Each number is 50 + 15 x the weight over its row's rms, rounded and kept within 0 to 99. Layers, rows and columns count from 0. The size before them is the row's rms in percent of the matrix's.

# layer 4 attention query, 96x96, rms 0.235, rows 0-63, columns 32-63
082:18 38 50 34 59 75 45 51 78 50 46 49 34 72 43 27 26 54 37 58 34 51 54 72 45 41 75 50 50 30 44 28
072:51 40 44 78 61 73 66 39 30 69 20 29 59 67 15 55 28 42 39 63 50 26 40 58 65 52 40 32 60 67 60 66
077:43 51 59 48 56 58 81 45 39 42 23 54 47 23 58 38 53 44 52 40 50 57 41 54 92 54 64 47 50 48 58 69
090:45 48 69 41 58 56 46 31 60 35 51 46 35 59 40 67 44 22 56 22 64 38 65 47 56 85 52 28 46 27 21 80
076:64 33 27 69 42 52 49 62 42 45 63 71 46 49 27 52 45 55 41 45 45 54 72 51 68 65 65 52 48 33 35 18
074:65 46 19 59 59 33 43 26 29 54 30 56 73 43 44 44 41 64 50 48 72 60 36 43 36 69 39 66 42 57 62 53
077:66 84 39 47 48 57 45 45 43 76 43 49 67 56 17 71 32 72 44 66 60 47 71 47 43 28 88 40 66 37 69 54
081:40 38 62 93 41 65 39 61 31 52 35 14 41 59 64 55 48 83 76 42 30 38 51 68 73 29 49 49 54 71 56 30
071:67 76 54 52 40 34 28 51 55 45 67 32 29 43 35 45 52 33 48 72 59 71 18 85 48 38 33 34 45 26 47 37
082:44 39 83 40 74 74 50 44 40 45 60 93 21 51 51 57 34 46 29 32 39 34 49 55 72 55 37 60 50 58 47 42
075:68 47 50 71 53 46 35 46 63 39 48 49 42 61 49 55 37 41 56 47 55 55 92 53 48 41 66 46 63 42 49 32
082:48 64 42 46 47 52 35 61 65 20 69 38 28 74 46 74 53 62 42 64 74 40 64 66 51 23 46 57 65 75 23 77
075:74 42 61 40 40 57 55 56 63 60 33 68 27 59 35 33 46 43 49 21 39 30 48 43 54 75 52 62 27 17 78 52
067:72 35 37 60 50 54 20 37 58 60 69 65 54 88 51 68 52 62 42 66 54 43 51 56 65 57 42 26 40 70 33 38
076:49 60 61 40 58 46 50 63 75 50 54 50 59 41 42 49 36 44 61 39 58 34 43 85 42 64 24 42 64 44 50 36
070:62 58 55 58 31 33 31 64 29 49 38 27 48 47 41 70 59 45 38 73 56 57 56 55 30 54 53 41 42 58 60 35
076:67 32 50 23 43 71 53 31 74 62 54 38 71 57 56 40 30 44 44 63 30 66 61 46 69 41 67 47 45 21 83 41
084:47 61 35 38 45 62 60 28 46 42 77 58 40 50 57 53 45 50 28 37 35 52 40 74 48 24 55 53 36 57 55 37
065:44 47 39 64 34 56 65 23 38 54 36 59 34 18 39 60 65 29 38 63 53 49 26 65 50 33 43 76 49 57 69 59
077:40 39 41 35 31 31 71 31 45 26 61 42 64 76 59 47 38 37 41 48 62 79 52 53 50 47 57 37 79 38 27 51
067:44 70 51 44 46 41 53 58 56 52 77 56 66 53 64 55 43 49 41 54 30 51 77 52 63 46 64 43 36 46 61 71
066:63 51 44 34 48 27 77 42 64 31 68 41 54 48 31 40 39 55 69 57 36 84 56 34 62 69 35 46 30 51 40 38
084:42 44 56 35 38 76 63 57 41 45 74 50 36 56 37 39 43 47 45 40 29 54 24 68 33 49 22 26 52 28 51 38
075:69 41 34 26 59 68 65 50 32 32 49 51 49 46 67 33 44 53 65 55 51 46 49 20 61 44 33 55 74 46 39 56
074:58 39 45 33 45 62 42 41 48 41 39 41 43 61 40 47 73 39 83 61 55 32 67 39 33 65 31 44 20 56 39 53
071:58 41 55 44 37 54 31 66 64 46 64 63 42 35 42 37 46 55 45 66 48 62 65 75 43 60 44 49 64 56 18 67
072:58 75 20 55 52 45 73 08 48 45 39 42 49 53 67 55 78 66 62 53 58 46 50 37 45 47 41 32 40 27 25 69
079:69 32 47 45 36 50 49 65 49 46 46 48 51 62 24 34 53 60 45 28 56 48 38 66 57 42 57 51 40 59 13 82
076:56 75 37 27 73 45 48 45 43 77 39 53 47 55 49 37 74 43 12 44 81 48 44 49 41 52 56 38 54 72 51 34
077:55 47 20 28 46 55 65 42 37 30 55 68 52 51 42 47 59 39 39 75 40 53 44 37 44 52 49 25 76 21 32 51
080:49 45 48 71 50 70 30 52 52 23 36 61 49 26 24 64 38 60 58 56 26 57 49 65 76 70 48 30 33 31 65 65
075:62 20 64 39 40 48 38 46 66 22 64 30 49 40 73 28 37 30 32 43 56 25 20 41 55 84 44 39 38 51 42 60
097:49 80 75 64 63 52 39 51 56 24 79 57 53 43 26 32 60 56 39 38 43 72 52 63 51 50 44 46 62 60 45 37
113:64 47 59 53 40 39 52 37 42 20 75 72 52 47 79 34 44 64 45 48 68 70 22 37 53 38 59 61 69 66 47 73
112:41 21 16 61 72 33 39 94 65 53 40 47 41 58 45 57 49 49 45 56 55 27 87 58 61 48 66 79 65 34 45 41
090:65 29 39 52 45 66 39 64 48 52 65 51 48 31 52 57 31 33 51 45 38 62 44 56 34 62 30 67 48 62 57 19
099:57 46 47 33 63 42 62 70 68 74 67 73 43 32 44 38 36 68 50 48 25 60 44 31 33 54 53 41 50 49 57 50
098:37 39 35 38 42 51 48 79 70 48 61 21 50 53 77 44 60 54 53 25 48 37 69 37 60 52 61 81 53 44 27 53
089:67 40 30 56 31 59 55 58 51 45 47 29 38 66 55 51 37 59 46 58 70 57 55 70 34 48 62 33 29 33 37 36
100:57 31 54 63 48 41 72 42 52 26 30 82 42 67 19 58 54 35 55 40 34 75 38 59 59 60 34 43 60 72 24 59
107:36 66 42 61 57 27 25 43 59 69 81 44 58 48 57 85 50 41 36 54 45 75 46 44 43 32 71 49 33 79 46 38
101:57 56 24 50 47 67 47 62 64 66 34 58 33 80 62 47 47 69 66 81 78 33 65 48 48 63 56 73 46 73 26 18
100:23 44 44 22 57 79 39 57 54 62 57 50 26 57 59 14 54 39 56 35 48 24 56 65 42 58 59 50 62 41 41 71
097:56 45 63 50 66 31 41 73 55 38 63 48 50 50 11 33 53 27 19 63 73 60 80 67 71 48 33 45 65 29 08 25
093:64 54 58 54 22 47 26 33 65 33 44 29 39 54 56 36 53 53 72 69 37 37 75 56 27 47 58 57 57 45 49 52
110:41 19 61 63 45 33 29 45 61 51 58 82 59 54 42 57 68 44 33 44 39 47 29 47 42 43 58 58 60 69 45 34
089:66 62 48 19 51 39 57 82 42 37 51 53 38 47 43 57 59 53 65 70 59 51 46 61 47 55 49 43 22 55 18 39
102:44 61 53 74 69 73 40 73 55 38 61 31 43 57 32 58 44 60 58 39 50 44 80 56 44 37 23 62 63 45 59 53
095:56 73 67 75 59 09 38 61 55 32 44 30 36 46 24 22 61 26 49 67 59 74 53 38 39 61 67 26 30 53 69 51
107:71 37 34 33 34 28 45 58 49 52 57 31 51 52 47 46 44 48 45 41 57 51 22 27 15 58 60 54 46 34 76 26
101:51 51 58 59 19 37 50 40 70 50 43 28 52 63 31 42 67 24 60 32 42 52 64 82 84 57 44 51 38 44 45 18
092:67 64 47 73 76 53 78 51 66 73 33 68 74 45 47 50 20 71 74 31 42 32 45 66 40 36 28 54 60 79 32 48
100:58 13 45 43 57 33 42 47 28 21 59 34 51 53 46 44 58 70 53 38 52 57 43 59 42 53 63 49 76 29 33 52
104:52 41 59 39 63 34 52 50 34 65 49 58 62 25 56 39 60 50 51 50 48 44 48 43 44 73 34 31 37 57 28 68
101:67 25 80 26 31 45 42 58 63 42 66 46 54 52 48 34 74 46 55 70 37 53 20 42 38 35 59 56 60 76 64 49
089:14 13 49 59 52 50 45 19 60 56 51 62 77 35 73 26 51 48 43 52 56 39 43 35 79 57 33 48 19 36 61 32
096:38 47 58 28 39 67 33 45 57 45 82 65 35 36 44 65 56 55 58 60 35 51 24 55 45 27 63 72 21 48 36 36
101:22 61 62 33 55 47 60 68 35 40 40 59 40 42 57 63 48 46 26 38 33 39 22 51 48 57 42 43 55 23 48 12
097:56 40 00 74 55 72 42 59 60 82 49 52 29 68 47 43 66 37 49 34 50 51 29 46 19 46 55 55 59 49 28 51
107:58 51 37 35 44 25 43 43 57 25 60 54 53 79 67 63 43 36 39 25 40 53 48 63 35 57 23 60 48 78 66 49
114:29 40 52 71 58 50 38 76 27 67 30 56 59 31 45 36 39 68 61 49 48 45 73 38 51 71 58 46 72 43 45 55
102:61 49 87 34 30 61 55 35 62 35 82 54 55 61 41 51 63 44 21 27 36 46 51 59 56 77 25 40 54 51 27 60
092:67 26 45 25 63 53 34 24 66 63 30 56 37 55 41 52 47 41 21 33 42 62 31 32 40 47 34 57 49 46 60 84
102:60 30 48 66 45 32 39 48 50 53 43 62 62 70 83 74 34 51 66 66 56 62 27 27 58 59 05 37 56 46 22 52
# layer 4 attention key, 96x96, rms 0.221, rows 0-63, columns 32-63
078:18 83 32 45 48 38 52 39 53 66 38 31 48 81 25 41 35 45 46 77 65 60 52 40 62 39 41 49 73 77 71 59
083:67 29 63 59 42 52 47 34 48 56 49 28 64 57 30 57 33 46 37 49 60 68 57 45 54 62 65 29 53 66 64 27
081:36 50 23 27 51 59 56 57 51 27 48 34 40 89 51 44 34 45 25 30 51 65 54 51 87 35 45 40 38 75 53 52
081:42 50 50 78 43 69 19 69 36 25 41 28 66 54 54 37 69 53 36 48 37 72 70 37 40 53 45 52 43 79 45 41
079:38 44 22 62 55 33 35 82 44 56 35 54 56 60 39 59 32 62 57 40 48 52 58 46 48 30 53 43 54 54 19 67
093:66 52 62 38 46 55 23 49 35 59 67 82 47 18 52 45 70 53 20 29 24 38 41 40 39 50 41 55 26 77 49 60
084:69 70 37 16 58 36 43 31 76 42 31 39 68 41 41 51 46 37 52 37 77 33 85 57 47 56 64 15 54 59 66 43
086:72 52 48 35 42 70 44 19 42 41 56 66 27 41 74 49 37 39 68 36 53 68 32 56 59 37 37 31 69 44 63 44
079:45 68 49 39 70 66 38 49 70 49 46 46 40 62 35 51 67 35 64 27 74 45 38 56 19 29 48 59 49 32 44 20
077:13 48 49 52 28 62 83 44 45 36 48 60 56 56 49 72 35 45 51 37 37 71 51 57 72 58 76 43 30 65 47 73
074:56 68 28 61 51 52 50 52 51 44 55 67 63 51 42 78 42 67 39 44 53 23 63 23 50 15 90 35 67 64 48 57
082:77 48 33 66 33 37 46 54 82 47 58 61 47 49 45 77 34 55 55 34 47 51 52 54 61 24 54 53 48 53 55 66
067:44 38 32 61 44 31 56 75 54 76 28 51 57 58 42 55 51 53 35 40 55 35 54 30 43 46 23 64 57 63 50 55
072:28 26 59 56 33 40 52 40 53 31 59 52 57 39 56 54 46 29 17 39 39 76 39 59 45 55 26 48 35 73 40 66
078:55 28 61 36 61 42 36 71 49 42 67 53 66 49 37 60 50 61 54 56 64 47 55 75 68 45 37 54 51 60 60 76
072:61 61 48 52 55 41 48 79 56 83 33 50 57 25 46 93 62 31 51 59 42 69 55 36 57 44 63 53 37 44 30 48
083:46 31 57 00 40 37 78 16 73 58 66 41 28 48 41 48 40 42 47 52 47 39 60 34 82 59 51 57 60 44 34 68
097:52 62 50 41 36 29 64 38 79 59 59 32 33 38 49 59 16 36 70 52 38 55 67 66 60 25 82 66 51 62 55 42
071:29 71 52 55 51 49 46 59 02 34 78 40 57 44 57 61 75 61 14 37 36 51 53 57 65 54 32 52 52 44 51 32
078:62 52 41 32 45 55 44 26 50 52 47 56 39 26 69 34 77 22 50 37 54 49 35 55 37 88 38 35 65 60 34 73
076:54 54 30 45 52 59 49 51 57 61 83 67 63 41 48 39 31 44 28 52 44 36 67 62 54 54 47 54 45 52 54 58
076:53 56 63 46 30 32 50 47 35 64 65 60 36 23 39 81 57 38 62 61 14 42 52 34 74 65 17 49 31 37 58 49
086:31 55 31 51 63 57 54 55 56 57 46 21 58 57 52 71 49 56 61 50 43 66 48 48 32 67 32 21 40 50 23 49
083:67 24 31 31 52 26 31 52 57 61 69 55 49 40 62 35 65 55 55 92 51 44 49 45 75 28 68 51 17 56 40 63
076:49 16 57 65 31 56 27 47 55 49 64 42 56 34 38 66 73 24 58 65 66 48 67 59 29 46 25 48 51 37 48 39
084:47 33 54 45 41 52 14 57 75 44 44 39 43 25 43 63 63 83 48 67 20 51 30 32 48 47 54 42 49 65 76 51
077:59 59 45 61 63 21 29 54 54 70 60 38 47 25 54 58 76 58 50 51 69 60 52 48 41 39 70 59 21 51 34 37
078:57 29 51 49 52 50 45 64 58 81 43 15 63 58 29 59 43 42 60 49 46 36 37 52 54 49 57 30 46 39 49 69
091:74 38 47 36 26 53 46 42 35 45 50 16 52 43 35 48 78 62 38 66 20 63 20 30 54 49 47 48 55 51 55 34
087:30 56 27 52 62 45 40 59 36 61 48 50 39 39 76 68 66 45 45 55 49 71 41 55 48 57 55 64 45 37 54 24
083:33 36 29 30 60 72 67 53 20 66 78 53 56 46 38 45 50 78 68 74 58 44 68 64 38 40 46 44 66 15 63 38
076:56 42 39 73 36 35 57 63 48 61 53 64 56 38 68 44 66 47 43 67 32 48 28 61 65 70 57 63 34 40 40 67
097:64 63 54 33 53 49 47 26 31 49 68 54 39 16 47 64 48 46 35 26 53 76 68 44 69 54 34 47 50 46 29 31
111:45 39 50 61 39 30 32 49 30 60 46 72 62 30 56 56 60 45 54 52 46 44 14 13 46 72 28 43 50 33 28 67
103:39 37 42 30 58 53 67 75 40 81 54 47 50 95 49 67 48 54 40 32 71 28 11 48 56 54 33 40 58 10 54 61
091:39 32 54 57 40 55 39 52 52 55 51 70 16 76 40 43 23 58 49 38 37 69 56 30 25 64 36 62 43 51 64 28
106:52 62 35 75 55 48 49 73 33 59 67 62 65 48 42 41 49 86 35 47 48 46 72 54 56 74 46 65 56 37 70 30
093:56 57 38 38 68 35 41 36 63 68 36 36 82 55 63 48 64 39 67 67 81 46 43 46 24 37 60 47 48 19 35 86
093:37 73 41 34 63 28 33 53 60 28 36 30 57 28 34 44 55 47 30 54 38 32 59 47 53 33 42 73 50 74 50 10
094:59 41 34 61 69 51 33 40 63 53 46 43 69 61 52 67 47 65 37 39 66 56 42 62 73 65 53 50 53 71 36 55
105:28 45 49 65 79 42 30 70 70 46 44 37 44 64 42 81 53 31 56 32 23 63 32 34 39 37 56 69 35 32 31 60
094:50 74 30 33 69 29 64 22 51 57 58 64 56 81 51 41 34 39 38 43 50 54 73 70 51 40 62 66 38 63 32 43
101:49 47 40 23 55 93 66 58 57 52 32 56 51 66 57 47 35 50 44 61 42 65 48 55 88 67 31 47 46 66 59 67
090:70 37 64 47 51 34 22 41 38 31 81 44 60 56 28 50 40 29 10 57 65 66 49 65 67 38 60 40 60 62 51 40
089:47 44 40 27 57 49 62 50 44 72 40 51 82 66 61 43 36 55 26 42 33 55 28 69 31 48 58 18 49 50 44 30
110:52 45 30 69 48 24 60 51 46 66 51 34 50 32 60 41 81 51 50 50 25 59 50 36 30 41 32 83 35 42 30 50
088:43 77 50 45 57 43 66 72 34 63 61 48 39 52 45 55 43 69 63 43 60 32 40 55 64 43 04 56 70 49 52 36
112:19 84 69 43 51 71 55 55 47 64 35 44 51 58 66 48 54 29 67 30 67 52 44 62 52 22 59 99 45 62 47 32
095:49 57 87 74 63 55 45 57 62 62 32 38 40 30 43 44 71 50 58 43 53 56 52 51 19 55 45 47 65 43 68 36
099:54 34 23 49 55 59 56 59 40 35 36 78 47 57 45 35 57 47 31 47 78 38 70 50 29 56 40 50 53 42 70 34
104:30 55 55 81 35 75 67 48 48 38 61 57 57 57 48 65 37 68 44 58 43 28 28 78 48 59 34 57 72 37 65 24
094:50 52 60 59 38 31 80 58 68 51 37 68 57 42 34 48 38 41 35 28 68 84 45 52 59 66 47 61 39 77 35 36
101:59 31 48 39 47 21 58 41 60 63 52 51 59 28 49 38 25 40 50 44 54 35 73 38 34 61 55 29 43 44 54 31
105:52 23 70 47 79 48 59 44 36 59 36 71 59 26 58 39 41 55 56 63 43 32 33 44 38 63 67 37 60 49 43 41
101:56 50 60 33 26 59 29 44 62 72 31 74 48 40 47 64 67 36 28 36 19 52 53 29 38 41 69 58 48 61 64 67
084:35 20 58 62 69 68 55 34 50 54 52 45 33 50 35 39 58 76 32 52 41 42 28 79 56 53 28 48 36 17 86 32
098:30 31 42 33 46 50 59 30 41 47 69 66 36 33 80 54 67 28 43 56 54 56 48 69 60 19 37 44 54 35 34 52
095:61 60 94 53 66 63 59 61 28 42 49 67 52 28 58 46 57 70 27 65 54 26 50 46 56 27 44 50 17 13 49 32
093:58 37 26 08 78 66 46 38 85 58 61 73 46 54 44 56 64 51 67 06 59 64 30 54 45 56 51 59 47 27 40 34
103:58 54 26 48 57 61 51 54 49 58 36 40 40 26 66 49 56 41 54 62 51 27 32 84 51 46 33 67 52 61 39 71
104:68 48 53 56 48 62 81 53 33 74 45 70 53 68 45 36 35 40 66 33 59 54 63 45 68 50 42 48 63 36 39 41
097:61 21 80 31 43 30 27 71 49 67 60 62 43 51 52 52 43 27 68 65 45 52 39 59 80 53 29 46 58 67 60 32
098:75 32 53 59 61 58 43 58 35 26 44 64 62 62 45 16 44 33 52 35 35 51 62 36 47 56 59 55 70 58 46 57
104:40 35 55 59 56 69 20 74 24 54 37 54 60 53 54 42 24 65 41 34 80 40 73 67 38 56 29 47 42 41 23 80
# layer 4 attention value, 96x96, rms 0.173, rows 0-42, columns 32-63
121:66 80 54 60 43 27 61 69 50 35 31 56 44 67 49 89 38 49 69 48 59 45 78 64 50 78 48 49 39 47 27 68
111:60 46 47 14 37 47 51 57 40 46 56 55 73 37 62 48 58 59 38 68 75 50 20 22 56 64 68 10 48 45 54 42
088:50 50 45 33 56 50 41 60 69 18 38 55 40 52 47 21 32 61 41 42 46 47 54 49 64 33 59 44 56 54 34 64
109:31 68 52 56 52 38 74 34 46 90 64 55 44 68 36 43 46 63 68 65 40 41 47 49 66 56 62 47 55 47 61 37
097:28 37 41 65 49 54 43 52 74 41 68 55 53 51 38 76 30 62 88 81 34 82 52 54 53 90 38 49 39 76 43 47
104:55 64 41 71 68 61 25 50 42 75 63 12 40 72 49 20 74 63 36 67 65 59 60 49 20 44 35 28 29 54 39 48
103:30 62 54 53 75 34 55 54 64 59 47 72 37 57 93 37 34 74 40 67 58 46 49 64 56 36 45 63 71 20 55 70
107:60 54 60 53 22 55 65 30 25 47 33 46 28 61 56 93 57 49 42 57 37 78 37 53 48 50 49 57 73 57 81 79
113:67 62 67 70 19 48 43 53 52 45 59 51 58 31 56 28 59 54 78 14 52 38 34 73 59 62 53 82 47 58 46 49
110:44 27 48 55 49 64 57 42 33 40 69 58 76 43 51 17 57 45 35 54 47 54 40 35 57 85 59 43 48 43 60 54
108:50 68 55 44 57 61 31 51 51 48 52 57 37 36 46 30 29 47 49 62 56 30 66 02 24 36 71 32 73 35 59 38
099:24 56 30 55 71 67 43 36 47 62 45 54 31 30 31 33 41 25 35 47 40 49 49 13 49 53 73 35 61 60 36 53
104:49 75 47 69 46 62 41 44 45 21 57 42 60 70 24 26 54 51 37 39 44 40 66 57 79 94 35 66 51 41 70 32
106:48 36 41 60 28 78 43 28 73 58 32 54 44 44 63 27 53 43 43 61 73 51 64 32 39 33 62 46 31 50 44 54
106:49 45 78 75 47 34 61 30 57 38 31 33 47 34 58 33 61 85 58 25 40 49 33 86 40 54 62 36 62 58 42 58
108:49 03 11 52 40 38 50 36 42 54 12 13 48 43 41 56 33 50 54 57 38 43 52 53 59 64 50 41 39 55 46 58
091:58 39 28 63 59 56 44 41 44 57 52 52 58 57 31 47 66 50 49 48 35 42 71 47 53 37 58 49 47 40 38 57
101:62 47 35 32 71 53 48 52 46 38 73 65 62 48 54 51 57 38 56 37 27 26 33 67 91 54 44 71 62 53 45 66
111:69 48 49 53 19 50 43 50 36 66 69 48 43 48 63 66 63 72 24 58 56 64 28 37 21 34 59 44 37 43 45 44
101:70 67 58 58 27 77 76 54 52 49 66 36 24 72 70 48 58 49 58 52 61 34 45 47 32 52 44 34 54 46 33 61
104:60 68 34 49 48 63 38 56 41 50 53 50 32 44 41 51 68 39 69 30 55 45 58 61 32 64 48 39 46 66 27 21
100:62 55 55 28 52 56 46 84 44 72 22 57 67 33 52 53 58 70 68 61 35 66 43 44 45 48 57 65 71 50 35 62
103:40 59 80 59 35 42 44 43 39 42 45 61 43 46 42 34 51 23 24 44 47 36 71 55 62 42 62 39 32 39 73 60
099:39 59 13 51 39 29 30 81 28 68 44 70 70 70 45 43 50 63 53 54 70 52 48 33 63 52 34 53 79 71 48 39
106:70 52 02 71 53 64 23 44 45 55 48 48 57 43 46 76 60 31 63 63 30 30 48 26 42 51 51 45 55 66 45 38
110:39 44 26 60 54 61 64 43 49 43 65 62 84 46 66 38 49 39 35 15 45 72 65 58 43 60 32 64 62 43 57 70
103:54 59 46 17 76 44 35 51 32 41 44 30 54 50 42 64 65 44 47 58 30 51 70 39 38 87 43 55 12 40 84 32
107:67 80 37 73 74 42 66 53 51 42 54 46 69 42 46 33 51 49 63 36 62 31 75 49 40 74 45 47 72 51 85 45
113:59 37 23 50 36 30 43 66 76 34 46 57 63 63 46 74 50 45 44 33 54 53 67 42 37 77 57 47 74 66 77 55
103:47 59 51 36 40 32 54 46 58 92 59 66 65 47 71 40 52 40 46 52 70 37 70 55 49 54 23 64 50 42 44 57
112:46 78 52 64 44 73 65 19 57 67 58 51 76 65 50 14 32 59 48 39 41 40 61 44 53 58 32 56 47 33 59 42
107:54 59 45 54 42 48 52 53 66 41 62 54 55 71 49 22 38 80 67 37 57 37 85 63 42 25 64 64 18 65 30 67
091:55 46 34 44 48 29 39 44 49 44 20 48 58 64 45 73 67 45 28 31 49 48 39 42 75 62 69 46 42 62 55 76
090:61 63 46 62 21 61 51 37 34 52 62 59 60 29 23 48 78 21 83 59 33 60 63 74 53 53 24 71 51 43 21 37
105:70 58 69 31 60 44 41 50 50 45 55 45 23 58 50 72 47 43 26 33 30 42 35 40 49 78 42 66 56 40 30 51
101:85 52 42 51 21 50 57 50 37 44 68 51 54 64 62 63 54 86 62 42 52 22 68 59 27 45 58 50 58 45 44 45
102:58 39 44 56 24 45 30 72 72 64 50 28 76 54 63 47 57 51 33 73 54 31 53 55 50 32 58 59 56 56 64 64
099:51 37 49 40 70 37 37 66 52 35 38 79 51 36 61 44 64 48 60 56 78 39 59 34 34 54 46 74 69 83 69 57
094:59 48 39 67 76 47 43 69 77 53 54 52 36 53 18 28 41 59 51 54 45 79 26 44 42 34 37 29 75 78 45 42
089:21 58 72 47 56 44 24 76 55 67 35 50 51 34 54 34 59 55 33 49 68 45 55 71 62 79 59 39 52 52 36 43
096:37 47 70 27 51 64 60 68 79 58 41 52 37 52 68 70 36 83 58 93 47 60 51 35 43 62 56 30 52 30 27 24
105:37 52 71 32 56 28 25 51 47 60 79 69 91 37 64 33 77 35 51 34 67 44 31 24 46 53 47 71 17 54 59 42
103:76 43 29 61 38 27 58 49 41 60 44 53 43 57 53 50 41 69 56 59 68 57 42 59 68 33 56 51 68 59 47 62
# layer 4 attention output (transposed), 96x96, rms 0.709, rows 0-42, columns 32-63
125:45 26 29 49 56 70 26 28 43 51 36 42 28 62 56 27 49 75 60 38 61 36 20 49 35 46 49 49 51 71 84 42
105:36 37 69 47 47 57 58 42 49 48 72 60 35 57 38 56 54 51 43 33 10 36 66 60 54 39 25 83 72 41 46 63
087:40 48 42 47 19 52 60 52 62 67 60 29 30 52 80 43 39 45 66 73 45 58 38 62 71 49 71 50 35 47 78 39
101:76 52 43 64 75 63 39 47 48 42 43 65 51 74 50 61 71 38 15 55 58 58 54 64 39 50 35 63 34 66 47 25
087:76 38 48 54 57 44 49 45 55 45 39 13 43 44 53 60 43 49 46 30 61 44 38 36 40 52 59 38 73 12 60 67
097:42 39 39 46 37 45 74 69 52 47 23 73 47 37 50 55 52 55 61 40 65 34 57 72 29 45 53 90 70 50 43 29
103:57 40 26 06 59 47 44 28 47 28 61 58 49 29 20 55 52 28 52 44 69 78 52 69 55 39 68 43 59 54 33 40
106:32 16 44 56 56 40 41 65 53 55 40 72 47 54 40 30 35 55 51 44 63 45 56 42 47 68 78 34 50 41 52 56
100:56 42 54 71 65 33 51 70 53 61 44 22 50 54 37 78 33 58 53 67 43 52 47 22 54 64 40 39 17 49 70 60
099:58 62 59 72 45 43 36 42 49 36 49 44 52 66 38 73 42 48 65 36 64 41 35 57 57 59 30 27 52 57 59 50
095:53 39 30 57 52 35 68 38 23 57 65 66 59 55 53 43 63 61 31 59 48 71 24 70 80 48 35 75 63 47 56 26
108:50 54 37 59 45 40 58 35 36 45 90 78 66 66 79 56 79 58 35 72 48 33 46 52 74 42 30 47 61 41 69 55
100:45 39 64 47 22 69 46 78 43 45 57 36 29 21 40 62 62 52 42 46 36 64 55 82 27 37 39 57 53 71 24 53
113:10 65 52 64 57 50 43 91 21 74 50 61 58 54 62 56 53 54 51 62 53 46 50 41 54 43 19 75 67 30 60 47
097:26 63 37 33 46 32 36 52 51 61 63 62 58 37 74 60 13 43 45 44 57 38 45 28 49 28 48 67 17 58 36 62
113:56 77 77 52 56 41 37 51 68 61 87 55 56 31 36 46 38 51 59 65 58 57 63 33 57 34 61 50 54 54 47 42
101:51 52 31 34 75 30 74 75 32 63 28 59 52 69 60 38 48 65 38 68 80 38 50 52 40 46 10 47 51 46 67 51
097:53 60 52 25 47 61 34 52 53 41 57 37 47 36 46 42 45 43 16 17 70 45 50 53 20 69 39 53 38 78 49 25
101:38 37 64 50 65 63 54 55 26 55 30 53 63 51 27 31 82 60 54 58 37 35 49 59 59 46 31 46 43 64 52 32
103:41 51 51 43 58 44 44 56 59 60 68 71 60 17 36 39 47 51 47 73 34 48 61 68 71 27 68 65 53 69 57 46
089:58 58 63 59 47 50 48 45 64 65 58 51 71 59 61 37 22 51 49 37 50 39 36 60 73 63 54 21 37 48 47 51
098:32 50 40 34 38 59 74 64 52 51 75 40 29 84 56 33 51 30 55 59 62 30 71 71 54 38 33 45 63 21 46 67
104:39 28 64 35 72 61 38 95 61 55 74 34 18 79 50 61 54 64 64 53 60 43 26 56 34 66 29 45 54 45 12 46
093:38 42 41 54 60 49 62 35 72 44 59 30 34 53 74 77 78 32 51 53 52 56 37 66 13 46 37 63 46 44 55 77
091:44 20 68 40 26 53 58 38 66 46 40 47 52 46 52 30 50 78 37 45 64 40 37 68 65 65 37 42 50 48 65 72
100:73 60 79 51 30 58 24 28 53 49 30 25 42 42 40 46 68 60 60 64 53 43 52 62 36 79 52 18 59 25 47 50
102:53 66 46 68 30 76 78 59 63 72 45 37 27 79 08 44 41 79 46 23 66 36 34 77 59 43 54 50 50 61 45 36
094:45 53 40 48 09 58 41 34 63 27 37 18 21 52 49 43 34 47 40 63 68 56 14 78 52 55 29 50 31 61 50 62
113:27 56 67 46 71 58 41 54 42 46 43 26 31 66 54 55 24 73 67 30 65 37 44 75 54 35 52 60 53 54 33 46
090:66 48 41 68 52 61 42 63 47 31 66 38 24 45 48 24 60 20 61 30 35 63 77 43 61 52 72 52 48 48 87 52
106:63 55 39 36 59 44 48 56 37 26 75 57 38 57 33 62 53 29 39 75 85 42 73 63 47 45 37 39 65 84 39 51
097:79 39 72 49 29 38 38 59 40 60 31 49 31 39 51 53 41 20 22 49 43 34 34 31 71 78 18 31 68 66 60 52
099:73 37 80 48 59 48 50 50 48 51 47 70 30 41 33 62 57 51 38 40 47 53 63 44 44 57 32 16 36 54 50 30
086:61 66 47 55 65 34 31 47 43 31 34 35 42 54 57 59 44 67 34 35 62 40 27 20 60 65 29 45 23 53 54 60
103:37 52 48 84 33 69 52 54 65 48 49 44 59 29 37 58 31 94 41 47 58 54 63 66 50 43 63 33 49 75 46 46
099:62 42 73 73 68 41 35 26 38 24 47 44 45 40 66 54 53 68 30 51 55 61 27 62 56 45 37 65 38 49 40 35
104:42 54 64 60 76 36 59 34 25 36 44 81 60 36 69 37 50 35 53 41 59 48 60 56 26 59 42 60 35 53 40 37
102:37 61 43 66 41 57 50 47 49 53 27 46 41 50 43 43 55 49 45 34 29 46 44 46 37 42 46 47 47 00 51 58
104:42 65 43 33 41 60 43 46 62 39 31 42 31 43 65 63 67 42 32 53 13 30 59 76 26 63 59 45 37 30 57 46
091:60 46 25 44 25 39 40 12 56 64 59 62 39 43 57 37 45 58 64 46 60 41 57 12 40 39 47 32 34 62 70 56
103:50 61 49 64 30 34 61 44 58 63 58 46 44 55 59 60 24 15 67 44 52 36 33 55 49 58 72 33 33 65 60 36
100:65 45 42 60 29 47 41 33 47 61 27 24 45 70 28 40 45 45 61 53 38 73 69 43 21 74 61 43 65 71 67 70
099:29 68 56 55 63 44 51 43 34 01 79 67 66 30 75 48 74 65 57 57 42 58 48 37 48 60 34 68 40 32 41 32